config.toml
d_model = 768
n_kv_head = 12
activation = "swiglu"
norm = "rmsnorm"
norm_place = "out"
tie_embeddings = false
init = "normal"
optimizer = "muon_variant"
final_lr_fraction = 0.0
train_tokens = 1180000000
Each number is 128 + 24 x the weight over its row's rms, rounded and kept within 0 to 255. Layers, rows and columns count from 0. Numbers have three digits each. The size before them is the row's rms in percent of the matrix's.

# layer 2 MLP up, 2048x768, rms 0.074, rows 861-909, columns 0-95
097:132101122132128148087155113133120129123123109130126110132089123086095134130111152168134134162132113102093111140148170116135119136134104169125147123122149137117133169075149119127140097148138121121101097162135119120153125154147162132115087118159114140116141140144106109138081106148121118130
093:110105120114117173153128170124106104128123164189088141164094126141113121085118149098141161117131109153160139101138136137165098090137136180163175116168103156140158105150146136100096105105119135160136171126134104126082171149138138149153152116091124167088127133146163140100127145124167156095
090:097144127144115133182113121094079130145152160051147128157105166082119136173150107102135119181158121134121118101137197145114115080168129130120080113145116134122126124100136145123145141161114137121098152132120167131102128152100140143128115134152096158118125140119122113131136145119107147109
103:074153106134136137123124125160073147125101105144131167123123119151154149114151122178106151113141118138121114129123130114116132114076135136091140108123123148180168114133145099168110110127146120142123109119102074123148130129079147134117132110139095140165161098110092106127135095106153157115
103:109141160155136130154117106139144124076144162137132123157095149129109142149132117136160146142114103129155121117129124139067139117085151105137152127151150119110092106164122106107107155161149143132109158125119140105102126123115107146128121149072123146135110112116141118107097105131110107106
108:116115141133103112136147135148151123103101153150175144159158125122172086173137141139165080108128131114108120154139165134114121119165123139141135111137108141135122163109104126104112118156120154105122126128095117109128138116104147110119181141136094142084107144147123172160132152152148133106
101:149164164139163147140152137074178115131098075084128121107187142118127150111132129121174130097119137118111098112116120125121092138144131157133120129146099120097131152162146114165110162131157100122113147124120085125136116164129116081131128120113174133151129163175129120133157118102147147101
098:103047183113162126122135128135120095161109092139120111099075140144118127105100122146129113159125178133125144120131142107133149085120068109128122123147127134134161135121120047123084147135112117108154132135129140165116101145134149127152132145155123126142105116199150095155108100074108080135
105:123086128082133106137165152090151165081110138146173131127149163202133140108090150128133117063158134106140095162152117173122134139147133117117133158131133130104092094158163120185157134099121176134077113118126095136132149138138109109096146141121079121152122119128120095153093174165133113125
091:106107121093146120117122089187082143089120106149126096113122092194154119147088123102151138122118134116126117093134111099158160153152098117133083115185188123121119168145147165162119153085146123138121139147118112138106173093099133148119123113161170071122136178147136135122098142150150174115
098:109089139107142099139163122137124122111106130119138119139091105136123135107106161171143108155096135122128136151128129116103142146187151141085117136126101103203135155115128170122155142105112153162175136106127159117133155133104180100062141095108113154095113177089135131142110131108147140133
093:147120160161149108109119119123083120126157128095086165136115132126094144107117159152129061109149132141105156103088122110108077136119084140136119124124130114120133112162150134153116186125078095147158108138152128110106107160132106100116151150133145129119146156101131147163133160074177143126
089:122150099167107103110064122116118129159093107069156139143118103148107120149135100122106148110140103110133151175130152128133133088111139146117130127143170130096140100132138104122134149126089108120123107152111155093129149083150122082117121106097148091097152159142098101113130167128106132129
100:091060083128092119147139088136158113186124120090138150113125173125111174124077127134119096132146145125155140136132162115151142114138179112146122140152118132137117135145143093148112150145147106190103130102137107093142142106132161105129148155158109135163124152091116104145113122112114109160
099:072141147147113119123145098100120138129145100150140135154145182114093101130142154124133128173173153170135169131114131085130135140138110117105109111129128154113096109115148116131129102156150100104151144163148112130112115143076135129159110122145131139137101106135118122089100106114109127061
099:088098167116112116147096145094129180144132113143134129088117113149081097155124151159135147134151132147134126138150108120122116074195086135134114142127126094123078083167146101123140096178177105121152113137091101079109161157172109133147167129167074083111138155140121170158119143112149109136
104:120119099125126147167192120144126134109106139133130114146149134130098130108133175136096156090134163111119148131141117126137139168108162137101115153139119124103135181143145147131148128092109150119110146146134100122098102111124119147144097137123138178139095152155076156122129147114162146164
094:126115103160132104120127120160099095119157102133096114109147142133167154118075122091123088149151127157139123131143128106124151168158142156142138114086112118125125156134106143091157098103124154096129134114136075141132121125124088094104126105111119107186116048115158168144166211143095103160
109:139108124147136146108130116135132138169119137111114146101107158157137116144140117149138147131149140142106112097066134138116148087127124108107141095148124114110121151116163070135138126162158135106143101163092124128123109175158127140143142114159128119159108105119114138105136111136137151121
097:087134116103108146124104135114124170083107147088174145121074129111102092080079148106121096120127105109108094115075149137163111094139147139112075113155173099129140122132115095114104118088152145178179144131148134099111157133142132110161131140128122155126058176102147133106116118129112125146
097:138162139128154128141159092097097132116161127093118100128160164126137117139147107129118118168152144155099131121144166136116128105133101106119112103122123147112114086117119113127128145145103155110087131125121143133139151125144165135081143137126134116123137164140142071127124152111168203104
097:106187114095124140146151113155118147092173140094148119108130115125101130106122138116112138141123117156164127093146131119107125114134116112117158106115122115084122137150127144154089101128167095126096188101146144138118133081144135091087121121168174152074100176118125142161126107090084122096
095:121132119055117154096116143135135163136104139105140146115140108106164106098089106139114147147066110131137147087082129085127113103163112106118144147138089117094147135163114134139188150116125105149109136154151130200103130115126070188130152119124155141121165087140167151087131109166112106153
094:158097127168131120133121118131136180112100123084071142153130097140125106179177125137112104150107134086105138145114121091122142097108135143136144145145111145128124109114136104146125160146087125127115132097140127122179185121089125114115101125129143138136114139124106106121131097102136139086
093:150191111104162105142147106100070141112143135116069143122137121132174133125143105101123090119141119168164108102107125127108108104173113168132104148120116110124119146135100109152160132140074102129118170105163101108128161126108097142148110152108137119130142131136065159116117140108129134112
094:135178113130124158141094130137160099093162177146139113124146129147158060110138107121154152130127143138135150106128145121125101133158120119124196131129110115092138138133104113142127142119139101138143149148149130144117117210161121158112121128090125128124112091113140139126111134136144149141
095:204122143182115100079142158071113106104100129082064124148155132155100104151117142163151145141110160117142126137107140116128122158148110148133158113076129125127140149191107079115196117115129103103134129163114134119115071123138083126151161126162147131135112161169135154142096145095119114108
090:128108112156130163140121177057149151174155141100151141163133114134162156132084134140160095105129147123099148157147132154155100129136189101124145121122116153144114170154155123112092116074161129148135189084138131109122175089104101104116130119140154184127137113111100151116128143156155114160
104:116101109095126083172160068112117152148120127160058141115132146113168160177129139174116130108110099128122124125097185125173134154153147124140149118148151134125147114089137145134125150116098107125138146135132092135135128123150101101147126162126156105174119140143097082121163138133139183097
105:144080126126101119120116082105122116087098136119122100132115150133140097123130106087124149109114121103164173116145089130175088134121121150126142112174151151145123132129104085102109113144138114090123136122139118131149127104125096097146142137155122120141115178101202088137163190126144103128
095:184087127137144124120135150121222102123124129176161165100119134137121158155161090119123119154143129092070082157116114127166136138146142137109144112139134103110096128122095112123122109182127144144140141108105128109135138124137132116151136124081121166148129133105130099109120139084129144100
098:137117112083095110150162082095100176162127098170132149121163106130173136155128126197142100100138126119139092091133148124091106139108095137145098186079143139181144119113141120097142122106128119157108156142117094130145114144178107053177163150144126162199138103116090114126102113107116136126
103:136124162122117099143154120146097116079140094181130126131149143121159180147122153109120166105118125107127158126115115107093091105180122092117122126145101090124123157090081102087135178127123133165134127095162098153147151104157120162157146147099105140153135141105148132110107101121131113119
098:135088147148129113067121144121107135152153095149136133140150113177112135126171138110110121131090129151187132137141119114132136122103179123096137115118157162135127146125121114130126084107147171116141132088118140119115171145151129152123156111136155108117123114084161145168151167122121144087
108:121085131087118098155172118099161103124107113132121153130094116141095115077147128163112143105174208107160129121172106094089174137145142138169164154145130158123178145116133131141124168130132112166130105135122155100134131131134096137156083131156094146158121124140121118125123131160131174084
098:118133157121149135111088160154115120119098142117125115111087157150139102134121118122114105106137138142162138159144130138145148129093147137110142115128085168121114067155107117154098069149089134140149141115110098081139140111142116119117136134115105137160131126127104140152119105113145172106
092:144123130140144130108139126164122130130131145154106138082100112128097119169117114112151121097131145101091128122157117091112105143184117126118120098151129093159200185150105166142131135166114176143142108145122136088107122120168163123146102141130134159162102112098106150106099176157141122132
090:160154131140133088133090144140120149099134076081135093166097135125092137172131093102129148125134131108116129137132104168137133133096091121111138140107156131116114130133135103152147149076136136165163096112125109115100173093181125105128168105127118140114119118133166123162121104088097141109
097:135137131128161171120122151134123139151100117147091102115087100172118142100130124150089100102115139142139142138126113121154164114152092141125157123105139114158150097139119130163140064125121114097108160152120129173127131144107065116118137098106142112102117162111122107108082132177142132127
095:095099183099126077174089126131117135111116117140092085150085155145148112116111100136133123082076119127157128188128138132162094119063169076140150148139117109139182137112133175155102092129146078137116135147105110131104132152082134157064137118094120103139137107111169147100133162132086101131
101:103116142182130113135171138157119122110109139108139129146085112095130172121119135160126144137173123127132135148112141149168109095103095134106123074172087134111118081130126106135100124182142156081110109143110106078145121133092104119132109143162137093115157131127150091103147105156144111132
095:102134143137156097123128136130119109148111149170109125143116119079132134178141142113130141146115129150126148131087140120150157120103095126145116171136161126163153111153153087108130121117117139115122151154112145135132134090142155092122166114114176119130083122126192091137152097108127099168
086:079173128120161116107160097096168145122117116144117133130145150148105149145156134126080115154189140125143102108148135182129109137148160111129098150130167123143143103131119099114124145093134118138092151171166144132156132100127148091125129107136116170145114102162152146119103125122154117144
095:140142122150165129132117166139158121140161122101123115135153158137143129118089140128169104122134095130118132119095164145151130107173133124113169143135110158136104106102113155137123131131156122133140128124152115122074096135136132108151050112093090165127146149100124149117173090167096141076
109:161123148150100108133159140180104135136136171121114160124131127092080132127110154084100146144119108085195138130125124112131086038156152155109091134160116143129077115076127178109091113116127127147123149134098128166112115055137135098156081150116144146137122178101142097078131097152154167143
100:129163115085105112158136121111132112141113115133120129112149139160137110143131122145126135094124141126090125104094094099125155137149141113113133109146092141108148128193143114097119138097120097059127097143139090096112148121159155127143110142107074162175153156112096131123127115126097124118
098:111114165099156149148157137133106127093145111111142149130155125127137106152103119137166156149162113131116137104137174133112111104118095127150111117126109126140131179162114120139137168162140150133121170134136128134128137124154151120109155133132112131147131139153105131097133121165060110128
100:112152115156134117146117113126161088150110119078164103106108104096108124096146123111125150139102130078165137144135143132103090116113165138115083151089123116103113144100114102147156143138160143157108161102105084171123081143113125087173086106100143141151144110109138124099115112131121118156
101:138134107119135173088113119097092092134109158131107158119095132145110145118136091128163164135122110145127123168166126142119136126146114132134099128116135147149105115148118130127127152083141134102178122094158119116135117135144095130165085163088155116098143163127166117112124105124106176126
# layer 2 MLP down (transposed), 2048x768, rms 0.041, rows 861-908, columns 0-95
101:134145102130143122159127135123102130113113109127088126103133111136120124107096121126116127103139179139125147107138135119100112109115091104110129129105153110181111120180121120113103165136094119123151122139119139199123111116137117108138127127119135144102147178110152066142115176112119150091
097:140150120145139107161158145101133087119154142127114166151143147117167131131150130114106162136161130170110117131130127123156093140124118145129149143145100136155142153101181160163143143124150112163150129114143160123133138172118154130142132141126091143141097147175084171071137159111090132120
098:126128143159113107078135151152169125140084112169092108142147093152153128135090131192156084123120162165151161142133132134116120156106177128105168134096074144100114141118182119151122115170178133129126147106106078141121108124161155130094121143078119087129142149112093152155125112124133119139
101:127154126123120142084127132104117141096130134122162137118152134116129109117121120163099137136120141150123142142129135112078116137129135111093103155157095084160158103062117106137124132137135115085117114107131113133100123134114102148166120134153132099127113144143093147143191139091116076115
099:147091118153110144097131132116153160139140123198174121121103078114109134142134141103131090129115171127142105104118146174110146145110104116124155111113124120128120096109101128130135158139113135122099115104151188119102174118102091144143107104121111127167123071119146157145157160154107117135
106:152120119148156148145128138130168170135116141151143146134157098124156142123105151142123100125130149169150137125118140115161125109092092109145065150141126152112104135135136154068121158123091130111113130134138130103097116102143153146114137154104162130103144087152139135090165101146136143107
100:106101153148131156134129080111141156136082136130186129107140168101106149152147150152116073090120091150119126102129160124105088162115135103113144139103194132114149198120142106093107125162155157136154179137135154107153123124135158136130139128112129136174097117134149131140117121131134116105
102:156101133138120171141149110168061098135103101146121138165135122113115155124123128127127140109107132114157143144108140102160092143158118125124102140132157146146154113117114089164121139158130114083102125119143147119147148130127105121126122208123145162120125153130141112152118141159111116122
100:134125125176127109109109140117142132129167131159133134166138132146135167161158141157173108100113133150172096158143162123109134137086121188132122116132165122127129109112130081067135106154123168135162157155146213150105151138113152119110084125135105082122132043110089127113140152148134120158
093:126168134142118153082175141160140143120130107138137158114154140097070131128122138129165153138097139144154147119134127121140092126124159143122105125109117127133177125129111121149143102082084124144071139120149139125111100133101149112109122157120147121117141140168120172160131099125128129142
102:119120146131131131126148131136154186133096137121116143141102113127167139095129128156134147105117151151160144141124068138131129129105142148085067091152119088112141121146112187149121126109128119143127137097084111139129109077148122132129128149123142129123169095141109109078174111125146153054
096:090111132096110157138123110134103116120110132121126145123137143115114115129140092140160115115121129127125111118125154115134091098074132142102116070096117113102109089168152126129067147132099135122137167099102135127090096099117110139137108172136156077111103089137118120157150128091157116121
093:087104142068154172150100125159123090127127177166117129132102175128161138142162168146096183154170123140128132140078145154122121128120113144099132148174103122131169158146124154123131128145162125160088145183117090127142127108158115125158148120125132169107133152103114109154196090155132091115
105:104117120138090108140143137158166128163134143157109086085129138089109120089124117148100127092133129117156130121118168124137123140110144141140088114114144101170137073130094094092108137163120118127135111126130087086127123116106148152143116077131118128129123135118076172105124135142130129127
096:141084081112141109123153144137104116110137160113117103145122107171135103101153141122116154095116135141088142142126121131133115129148113119129091126118169083126122170100141182103136140106084129147094089085119141120118142143156133142163138127158107145150153142102146167113111118168184137155
095:133153133116085099133169132140137114158136113136141114151129092132115195138157137141175116108148121078104119091155139125123151132162167132134118129163088127127116166118106149133116150122095156125132140124123137166094154132112131184112128123106170090148093144117137154168124147124100134123
101:095162119141105132111124142132136138130163128105138112167098132096121126139144148122097106104145155108121131147126086113136134134140104138163138145122150138151134135098113094110129175131147137115101098088127146109103136105109141146144137128124129096145113128095097082130106139159113111136
096:119162160133061143093148113109127107121126167143109171144105095124145133172108150124136124173124133145134173142148154107159114130153172112114134142109111112131133087126116147155148130114096153057111130098151119170105094123111143132098118126111133089173135118126160131148156117126110129096
110:120116127169072143137105113091123151124171151113146140114128122154133081141170147130166125144096135155124123139138136081124129115143130096118127166154103145143125170116092130132112124131125116090123139097145169128162133113128092110177115141128133127115104157148110139147120151143080107111
103:130129133080135125124121111139105129092117100138113177104101182144135147138122118092130155103113116090089071166097135140131108148154172103107120144108143120103134109077154133101128165106156104129152095141142155140121139156144137167162124123121160142162122188079103105148130106132147106144
099:133183143114155107101143135117108091153130159109159138131149127117110188092146147172125120102147150139151095129134154090107149093186108125155103066090174092120119150137107142118078140150097114125115141136147139084115132100124123138164148148156110124118142150160138115106088124154148171156
090:176128118115119169128144147155108094137118138191115116103122115132153153126059084137131127128147096103099137146160148144152116149120164131125127118101115081114125144133157111109110133129117108141146114120150132156108126086094110137124132159097129105172131101127128118125108168093120200095
099:160098136118155146126108121108132195150091104156117126116101159098135115132116107111176089065120113161108103163126115129156099166135121174128105154145113134102142102132144099104093146131128145136160132106166122127140097091140083108117140137106131167123130134111174138167158127115119148086
096:114143118104135157160109174142138165141098134147102125164126126102154149111159152125122139137064145104186127156120121128097140125126127171165133129174125129143131129122139159106117183152125134092174111095145098130134108153174135088147158072119148122121133096153124113139144191156157147115
096:163150126129132125112139172163128146095140117177127168099104126131142119125110107143131113126122085112143108127144112145092114118141150074116107119136123156140133121111129149122126104133148125151140132091112164147132113089106147143163156126118136157147138161078074121099152066113145120145
099:118131139135119156148109147129150106146109156110100178138147106198170120146143116097077133149140151137088145152094093134148137125135124167081180112089110120096102110091162106110131085103095125122131084117109115136108140150117145137155105158116135120113107127099142100126102124130098113115
094:137110123112116145118145102133148141121129137150131096158117152112154161108108130137105099139160132155098075116166134153112133153139095152157117117091128161105134113125155117114135134139123140120116145103132139125112155090091117128070140128090058091107126095098140150150142126150136148129
096:116107117125139079139130131126154166116172149124150121168135150131160151111125109168099163106044113092137099126131148063133152147143137097096135161106133120138094158119121146144159115126154136123145131143148126099147154144134119124099161144145122114137171117116112121134127127166104124112
102:131116116116112132129098142141136101110118105123086107138142125129123131165168131153125126123132131120137111122111163117115141145131125115128142155148144139116139098142118147090082109107138119158154127170101099138105171146111149104147148138121183127156188143161111175141144111134111121115
105:115105161136149114106115133117090159113111129144158130133112140122144140135150109143126167117088126110112123096148108157107132100091134103113130103186119140119127132139058106135119181127141066105120114110140091101152159081168117100140159159105140106150079194129167121146133140105121124154
095:143132108167116149178128081154151083095092086160131102125103113136132123138109160148087133169114124105097090115149102134151123170084150138115086088133119115134125170154142165128100115149120127156149115163146143140081132123155191165113129163115098105113094103094133124118145115118131147110
100:111129139106174119118118126130147140150136111144156149072145107104113150145123143107138154157135112135118109129140163129135107113080082119139073089157085127119129160107144136150168087105133075146168127143120090107090142092121090128086100112162146186121158160170087135139119142138145139131
097:142144115162146082110148154104074106064103177092155098143173148106165136094142142125142124112120140135143164146143137131107159134162167127167158127130138128164144138129137125155112132134136131086167127128145137088165102121097078169159159154106108109130123100119114099189180120137144096148
101:153132125157148153108162120132101159155113149118130131099140137159088175162120171160187110138108103140154105146145138104126094129146139092166181137102152153171109103116107148100095139122121140113168120127167121125174113165166116173162130079167113113148083162124128125150129094154079122169
107:142132103095132082189178129141148087100114123130112114069156143107114125115160114123107131093105128090098109115128148129102127158149172123152105142144131151159140122104080169131130149143095137104127146179128142092141114117106118151136126123122185057129125119113092093095113128164135102111
098:133112106096122126108091115139117128075122118147131065130087074158122094117093121128139122132148083094100120123103123111162118148152129107093132126136086134115141116145140128123188137151125151104081147131175093150132065156115135151086151118121131104165130155158118125129105118107145156141
097:154138133143119109143142127138103096138134113136105099144123072069137174117153135133142118077106132120124137144145099134062167161111098104100106178139157085118117117109154096155171129146150109136127141125136155104154126115145167142140141082186132143124100090134114123092095096115111141114
094:138137151118127105152125130115144153129123086160137127134113159143130081120141117133119121081132140121116130134129132121139111115137110179146125148100124162163127146155108088117144123131141155140141141101132136123102140106183104146087140107147129094127093123121161094127105136119123126138
097:138181136124131113126111107153138120136109126129138153062101144128108120099155114119139114126153122178115123111113142094101132131138199117125123115098106141144151121139150115102160148110126114162147145107133123149147110109104136097129105133156170148138086125125128125145140119059111117094
096:092131136102173108113154119104148122136115142182132092148160141130164080139095164106138163145124124134110095131131146111114091120091137088168140121126126129118128145158140130104150118140092127136153144129107184111094114142131135134137118108103150171114138136126077158134133114125134105103
101:138144098133089134128131169124147130135117131164159164150133136111144146177135188122108119138120115125172094138132146144112153160154103127128131137138103119094115091122159123147138151104114132087105120165142115125152129120129138111139140106129158121115121168138159118158104140132132134087
094:110114116127116146143176111144123118115129140086150148112159161134166106147113138174132165096136138120141119129146151104121176158140153087170147099090100108139087194098156156127107140151101127123140148135158136139124123094130149159115138112154117110171178135132113124103126122161124114149
091:163157118114120119101184115092150124066110099134132118138145135106103139151115103104077151158101144119147080129143131157160136141116126084147096194106117115102156144107162100122120169099168096177134105160126147157151141138120125115101117103138147139143117103152157135135103124124131112146
096:103108102087158119150137162124078117140162128153151121145122128120119139120134112129134121119132146171128125098143132148122141100188107124150135115107119137103131085098130095149088103166088116102129134153119116164138141128160093172128140126090140122127129150084114096116137098156114107140
107:145085162093157139124125163120113153101109093155113114130107122148126079126120127122112124068178122130112129139112119155153125129085142124160137094151107160151125115131108117137100110056138122125093122131105169176134175133150094108146087148102121144113142157125113111120162114075156113135
104:128129124149117143104092162122166115135130128138118103180141165087133125114107107138110127144125108142103152083133062121166168126144150123127110121117128142126120118160115128137130119119150135121110117123123116128117092136137136087127104141154099134147125114114110158120097117171132131161
103:063098162150112107120105124119131114095149118140114154103132143085156141105133123134114138113187126135142147109173155140106114132127133100152093143123126120148127094156165138163141122150132071113105202121171112124113151136141109149125188156107137137130098125159088138123144126134089165099
104:112130116103127103126089158113147136180120130161111138107105080100111129099129088146110063115144137068171140154182129090124131105136153073131107127079113096112144158128121117117126071156094154142141154125105090125132135137102127145165110087090132150141112120156114090103124124115097129121
# layer 2 MLP gate, 2048x768, rms 0.0693, rows 862-909, columns 0-95
097:132102120132119125120087095126154125162134121107136100112136127126064108101102136120095114152114130106097136171059131147116105152120097095138158162106135131082126182136124121120149113156128114167119153137135117115163128125100094048115117113145132134129134142132109162109110143124132139138
089:169128126104139122087108092128133152113127093127154146124123131126130082103118129128164129086095110079121158059126135106124157129122153123130134125121138145152146142173108092139143124135166121116122128133149091107099138133158138082130126146114154115163114141157167133120126080104124095145
100:112157089134130116125144114125102091129136179139141127141101115116109109095150139109099141178154153130161084131124128161113126094076144177149117141138136108131130101120131125120146141140124106108110147114066137122094095121137142159102136139099180093137145095119134140151153108106093173138
106:151144121127124139123135093167181105158118065132155122135147143109132112086124175095159110149103149125158114139095143120159139116112122129110126109145118088149131182131144144123134136141150115133172133141122143115126119159081129149100118133145124131064138161132086138102148118121154161157
104:092110111115139143138143145144092099139120153105100107150125098118128133080123145128151146150120151111108150144139140131169136139150146106161085117116123104104138125137134126119151117161145118137168110123104123168063137152156188153128112114156148121097116123091121075097108090137081129183
099:124101144093108141111147095150145125130171155090088075117148121139150048092115085113080094125145142121135145160091127155130094140155121175121129112101102126096091105088163127078135160120162058133111108115140149104154183137109110135118132132098113142112124166178116147175146151094144134148
102:141180110111134149122158148145110139130160153084124100141159124129101142083120130130127103109086097111108126135147150144107122119113120123152114097138145165116132146081132122098106118101107044123082115097094153137131119105112132165120161103132110136136140146116078148131097143137084148102
108:134102103157133099142118104177148091158140114126122167117144091119146120075144134139105107145147110144119183113118124118140128111197136127152127094136126134096107131180129137107149160127121069098163138121146133138119102143141164115126085101110139143102162165106122166143113117113136124152
097:155101118123162135181085136088102132135130146112082144108139146132160146080132096118119142122127153111158156166145133114114166124086117170147159172135098148140120165130112109135174164116140125142187151145099074138120131189176154109132081128113085164122121154125135136148146134144114119115
108:150104125148129110133085128103165119165132058130181109113131143179120110114124117091118162129129113141123111186124189137128079119129117133170125160117098120113121147152147116179127124179123131113080153122136118161078145099117114133170128137126111112152136101144124152110121142150124132123
098:113103151098135108118143124100128122089116129094090118139087144116158094139060126136111122123126120092131096133102151135139166117093123103106152112099103115122112113123120124132081133133153172140135113115112123125144109153081121147127128183180141114093108135152081135152101170115107143107
092:141115151120116119120123147169108135137130166154158128121133135166108108096137123138178114135144147161140099125175126088093123131108127106156108120166137119113158156141104182134191140114184114115110171171149148132157146140154134151114142117094086137096132129121095119138145133113114121148
099:106152106134150126166147115143079168128152103126103123140083175146117129076128135122131167163128130125103102157126137141127143109121119138142152086114136089155114125098159117169107125131130095132138133131110102087125160089156140122107132110137138145169138135116124164104127171100111142145
099:155143163124119167133123122090132114104146115083116129124121147094156111145117134137127153093128139105146121146125099131122087109130162171134135098179118145138123132113099151107065161129144136144119099125113111139128147171105139071110129110139120097120148145097161112142129137127106114117
101:091175163107156147125206119146123080153099144175132142158133096134096130104159116125124118191137139134092135115118135141113116176149125103148122115144132132163137097102152139143112110101153118142142147170143123131184124133128129147109149081141138150151096166130105143140110156126119127181
102:137135157119124130137122144126094118121152126094170129148128150064136125140124105115106097115143118151104082159122155107114107169132112138112126153164152134132129079127086142129112073128119134121136121168112159148125195135083158119138148115111144137130066126175142150137175133177145137115
098:093126110091133087131129092117119120113153145136137142120109116109129068140145135119113117139108124134138093208135150098181143164075134140164102134132156153128104126116136112103114147121159150151131142088104166102160177109104163181157102119117103133096092119063114132134119094099115165125
107:112114149155100130155117179112157141129093116125076109114111083134161176137132140129152090118101087141147116112092145152109127135160103136094117114129114141094121117106075170124112117137097138144153135083123147146166112142105107093112142114123094116151144162152117123136115169103182134104
099:132095142104141141099125118117095133140107111166190131149116116134079180097119115119138085107144119131152111109094158175144128158154152141122109165109140095092161157167094160104127106127109138123191097149098110141123104152099146132142143165145136130127136118047134110117144149116129120118
094:156114102162112134112150067103116131124097140138083157096133108165102144133148121174094092120126116099119155127133136134165157143121120124160126140145101149146136106169113145121137150116145169141134177128102129145103148129175159079130140127133115113138081121132128094177112131116119158136
097:119155176135066125131112154123156139122103125110127119135111150130133103138159129103152146149111145087100113115154189079115094132150108114097150150145116122126138101118106163098113124077105147113121166110087099108162165098128073159109150145149124128127123178160142094125109141108143144113
101:155113154113135124136126170104109150119158141071113129123182143176167169128158169119178140172142113170117170147138083124118138146119128118145125110132165076089089135122147166149088118114133129125157117099114120105122082094135114069163128154159140125110121131118155163140148120091131164094
100:166109117175124097159127140123098116095093142101148115123159181128149139130146139123150151115158138105146165148137110131114129124133131153105088152166146126120095140055106172145132146100147093091140125123142121176140094135103098117153176168136156164085116142111119156111085166197146128123
096:183121130088118132132150105121109163122141161113115112131114136150144107111117079114132140121110117115128095103114109143180097125107107093143133130160125114136115135155124113149136112150104114120128148126140101089118174101083149135150133143118144127124109127134150158146094204137119134150
096:151149133117109130117140113138151099094142114107111130142137076132149116089143143159117167119115111138104077119132135089104088175163139157112112155145112102144108121135112092170113133138131104114162125155120154082127117085109117141120150140145145139128167143113109126150125169098109165112
101:155128157125122096100147138155103124128128164120119092097148167099125128144133092114116109085162120117166100115139174176156146150169155159152121125090179106130129125109124121139143146104113129128098125130168154119120083119124161147165137107146103130127110144129132096111127104148136113148
095:138105133111135106155156112142107157179136149096120093138111131094149146173151088094117137145125133121138141130119156121123176157154137114157134116133118095121133152165117151139140114108143096144133104114106094089157161134145135104146132197121124141111129147091138184095123132138108078134
100:105107121136106081172157066143132145130143112159081104096152130120157155142141115155134140155112123129132140121069153118181153174136151140129152159140151146121107119164167137144097153153092123126126129109148109164141142119140130157139114202122132109195139149136106101101142123133124167131
102:096123103133084136158113153121169147129142140118101116108142135122136117149149169176138105116127106156117129096154122144112156153117125151125119099083096124173080133114132145124127147144124124119115121157147110119136149120084129127138103131156154118115118117126119142144140155143144168117
097:106161131133118123110141096142092118134140116171136090133089108115129120114102132142152150107109153119132145134120137105149102121087112129122150144126116204160134124171138125157135158099141159105127140147128116134139125151164121112084116120134148123132116096137126114153166144139091131148
100:119110108138164101159121122139092083097149058123163149126147132116158125085143178153121137118124118092121132165116181131103188145092118098118080123174054182133092129101111144093094125136143110130123121121157123142127139134146093205133141104102127102155144126126136147114135177106134133110
102:136121140103119119109142079135081162102135164122158167113155134134173090142123169166103180137151142120121135141120143108145129199145106102073137128115139127092158110135146118099139157115106147104130112113138134168146102138122167109139095142109119127143096123119123128156108158161107096090
102:126111155143120153102141144100144133113130080135119123153098105141144162133109104131126170119143099156094138107144049117153112137149150137159147132147110118142146129100118114093139121145170078134081102092129097100155130134137155077114139166139105117116131113097103175101104122148136126129
108:156114107083134107154119118140097090137132116108126112092114128131100123155118124126071158093142129131123165131131132137111140150141132128136127079147130140124142132129138188116101179124123121105177113120133152149153179122112095131119101138131093124122116116127114136076132162130146176113
099:140130117109141141135108108156143116143120107130132162099116147114125134134131102126124130174120093134111119112140111140086151107169147102131142086157167115124142127071131152086135140142157140139133119110110122116128128109125112114137126083111087131090113135140154150140134155117094128136
094:144110110112127162112137087142121129124141114117108121149115134141123128147172134081139147124170137102189132122126120112140155137124137117123118091134127107147142113164114134143153151132149153118095087093138111129059125138150112133073142138169091117141159134143098117143160142098155110140
090:158098099166159139149130093087143113137097142127099106125157103098154108148110109089115127156112067107152092088131121149151163076105125090087146142177132120129151126150104162136101128123139106067121152123094107129146132140201090107116150118154128109125112132125122180150109098137166117112
104:115118165124142104123199126130110113097102131121164103135123147141146097141157144116133136168143171077091156162151104120098129079141106095102147091131121107145150092099100125185168129131128136162148114155135130152119140117137110094071143104110136154132145069141109122141136091102175145125
094:110128122083120138129131140091152098123100110084140142170122126121137136167109164125140149098112149133130127109157156131178131096158122112130099118122136142107137138118158092137123107150093090132110110092136114109093084129141136118152132107160153144085124160147133136101141073104164125080
101:156183172146124144095114096136105110127117120173140144125118132165166194111174140096143142100090133145126138180141133139125113129138152105166122118125117145098109093109100157147121156144142167159109107133140115109132108172138128154096145114122096179117127096115132127092175121127094069119
101:101110126108122129140134072133128117137092135157136121128127116176140108177124131116124110154126152123127160053144141138076139158122121113089127170146149095196136109121113150127102092131104153090167134155111073146147155122156166145145159146159157143182111131095134119093139113145099117171
089:084062112137125134148105144162120122120145115074120143108120126129117129107076113135132126182156106164163102114150144115163096089152101134127111167195141093166143143106112122135130130159191091135089110144090119089133113105139157128157128172118070154081147129118117164075110144148111128152
099:145129122101105151139129114150112119124130134157098137136142070149079090107173129133115168134106089129137145137106117100130122160173136127130122133121163081108109120125152137155127140154143123142136118130128213112110125124123116129156145121170133094119127100115114076150087112197124129174
104:132096124087132130077130130128100115127112165123104166128102154096132147125084172117162152186158146161127164116151124124147147123173122173155074157155131130132117141107159186170125136134110119138127133141104086155114116136146127139127087119151085121131123134102129094115149113137113126108
101:163127152103134123140140112090111113084145125116120119118150110160138130124149128099079133141094162136142090138131122117162155212125165087119148121149127124127139115168128133136148156112122078078139172167110148142106154127104126085138114122139145141142125118097096151193117159133142133155
102:080064116127133111133104166099120141115163105136137119154155105114105115173147134168154144184109146108107105152136118154131153150138101133148140139163150129119106127145112089135133147113127150105110134159116100126102117122115128161133164107123071102153124162115142151127138141123113136154
098:118095133144141090126145153092135115143127116082067152150201132125168121129139144137111151150103150124073129148128129160134108124127126168143122106167145130131131124163091106086125134127114130100094101126121175066147177152137108132154124146126107136139093136119153124067164126120093138136
099:089168133149109146140146112126151079134139130187164131136133088093118146122154119122146114094133088134132097165144093121121104186161147112088119106115123146167156084143100139120108151104145126156107136084125112122121105118135108182121113158139122136150152122125147125154116121137100157137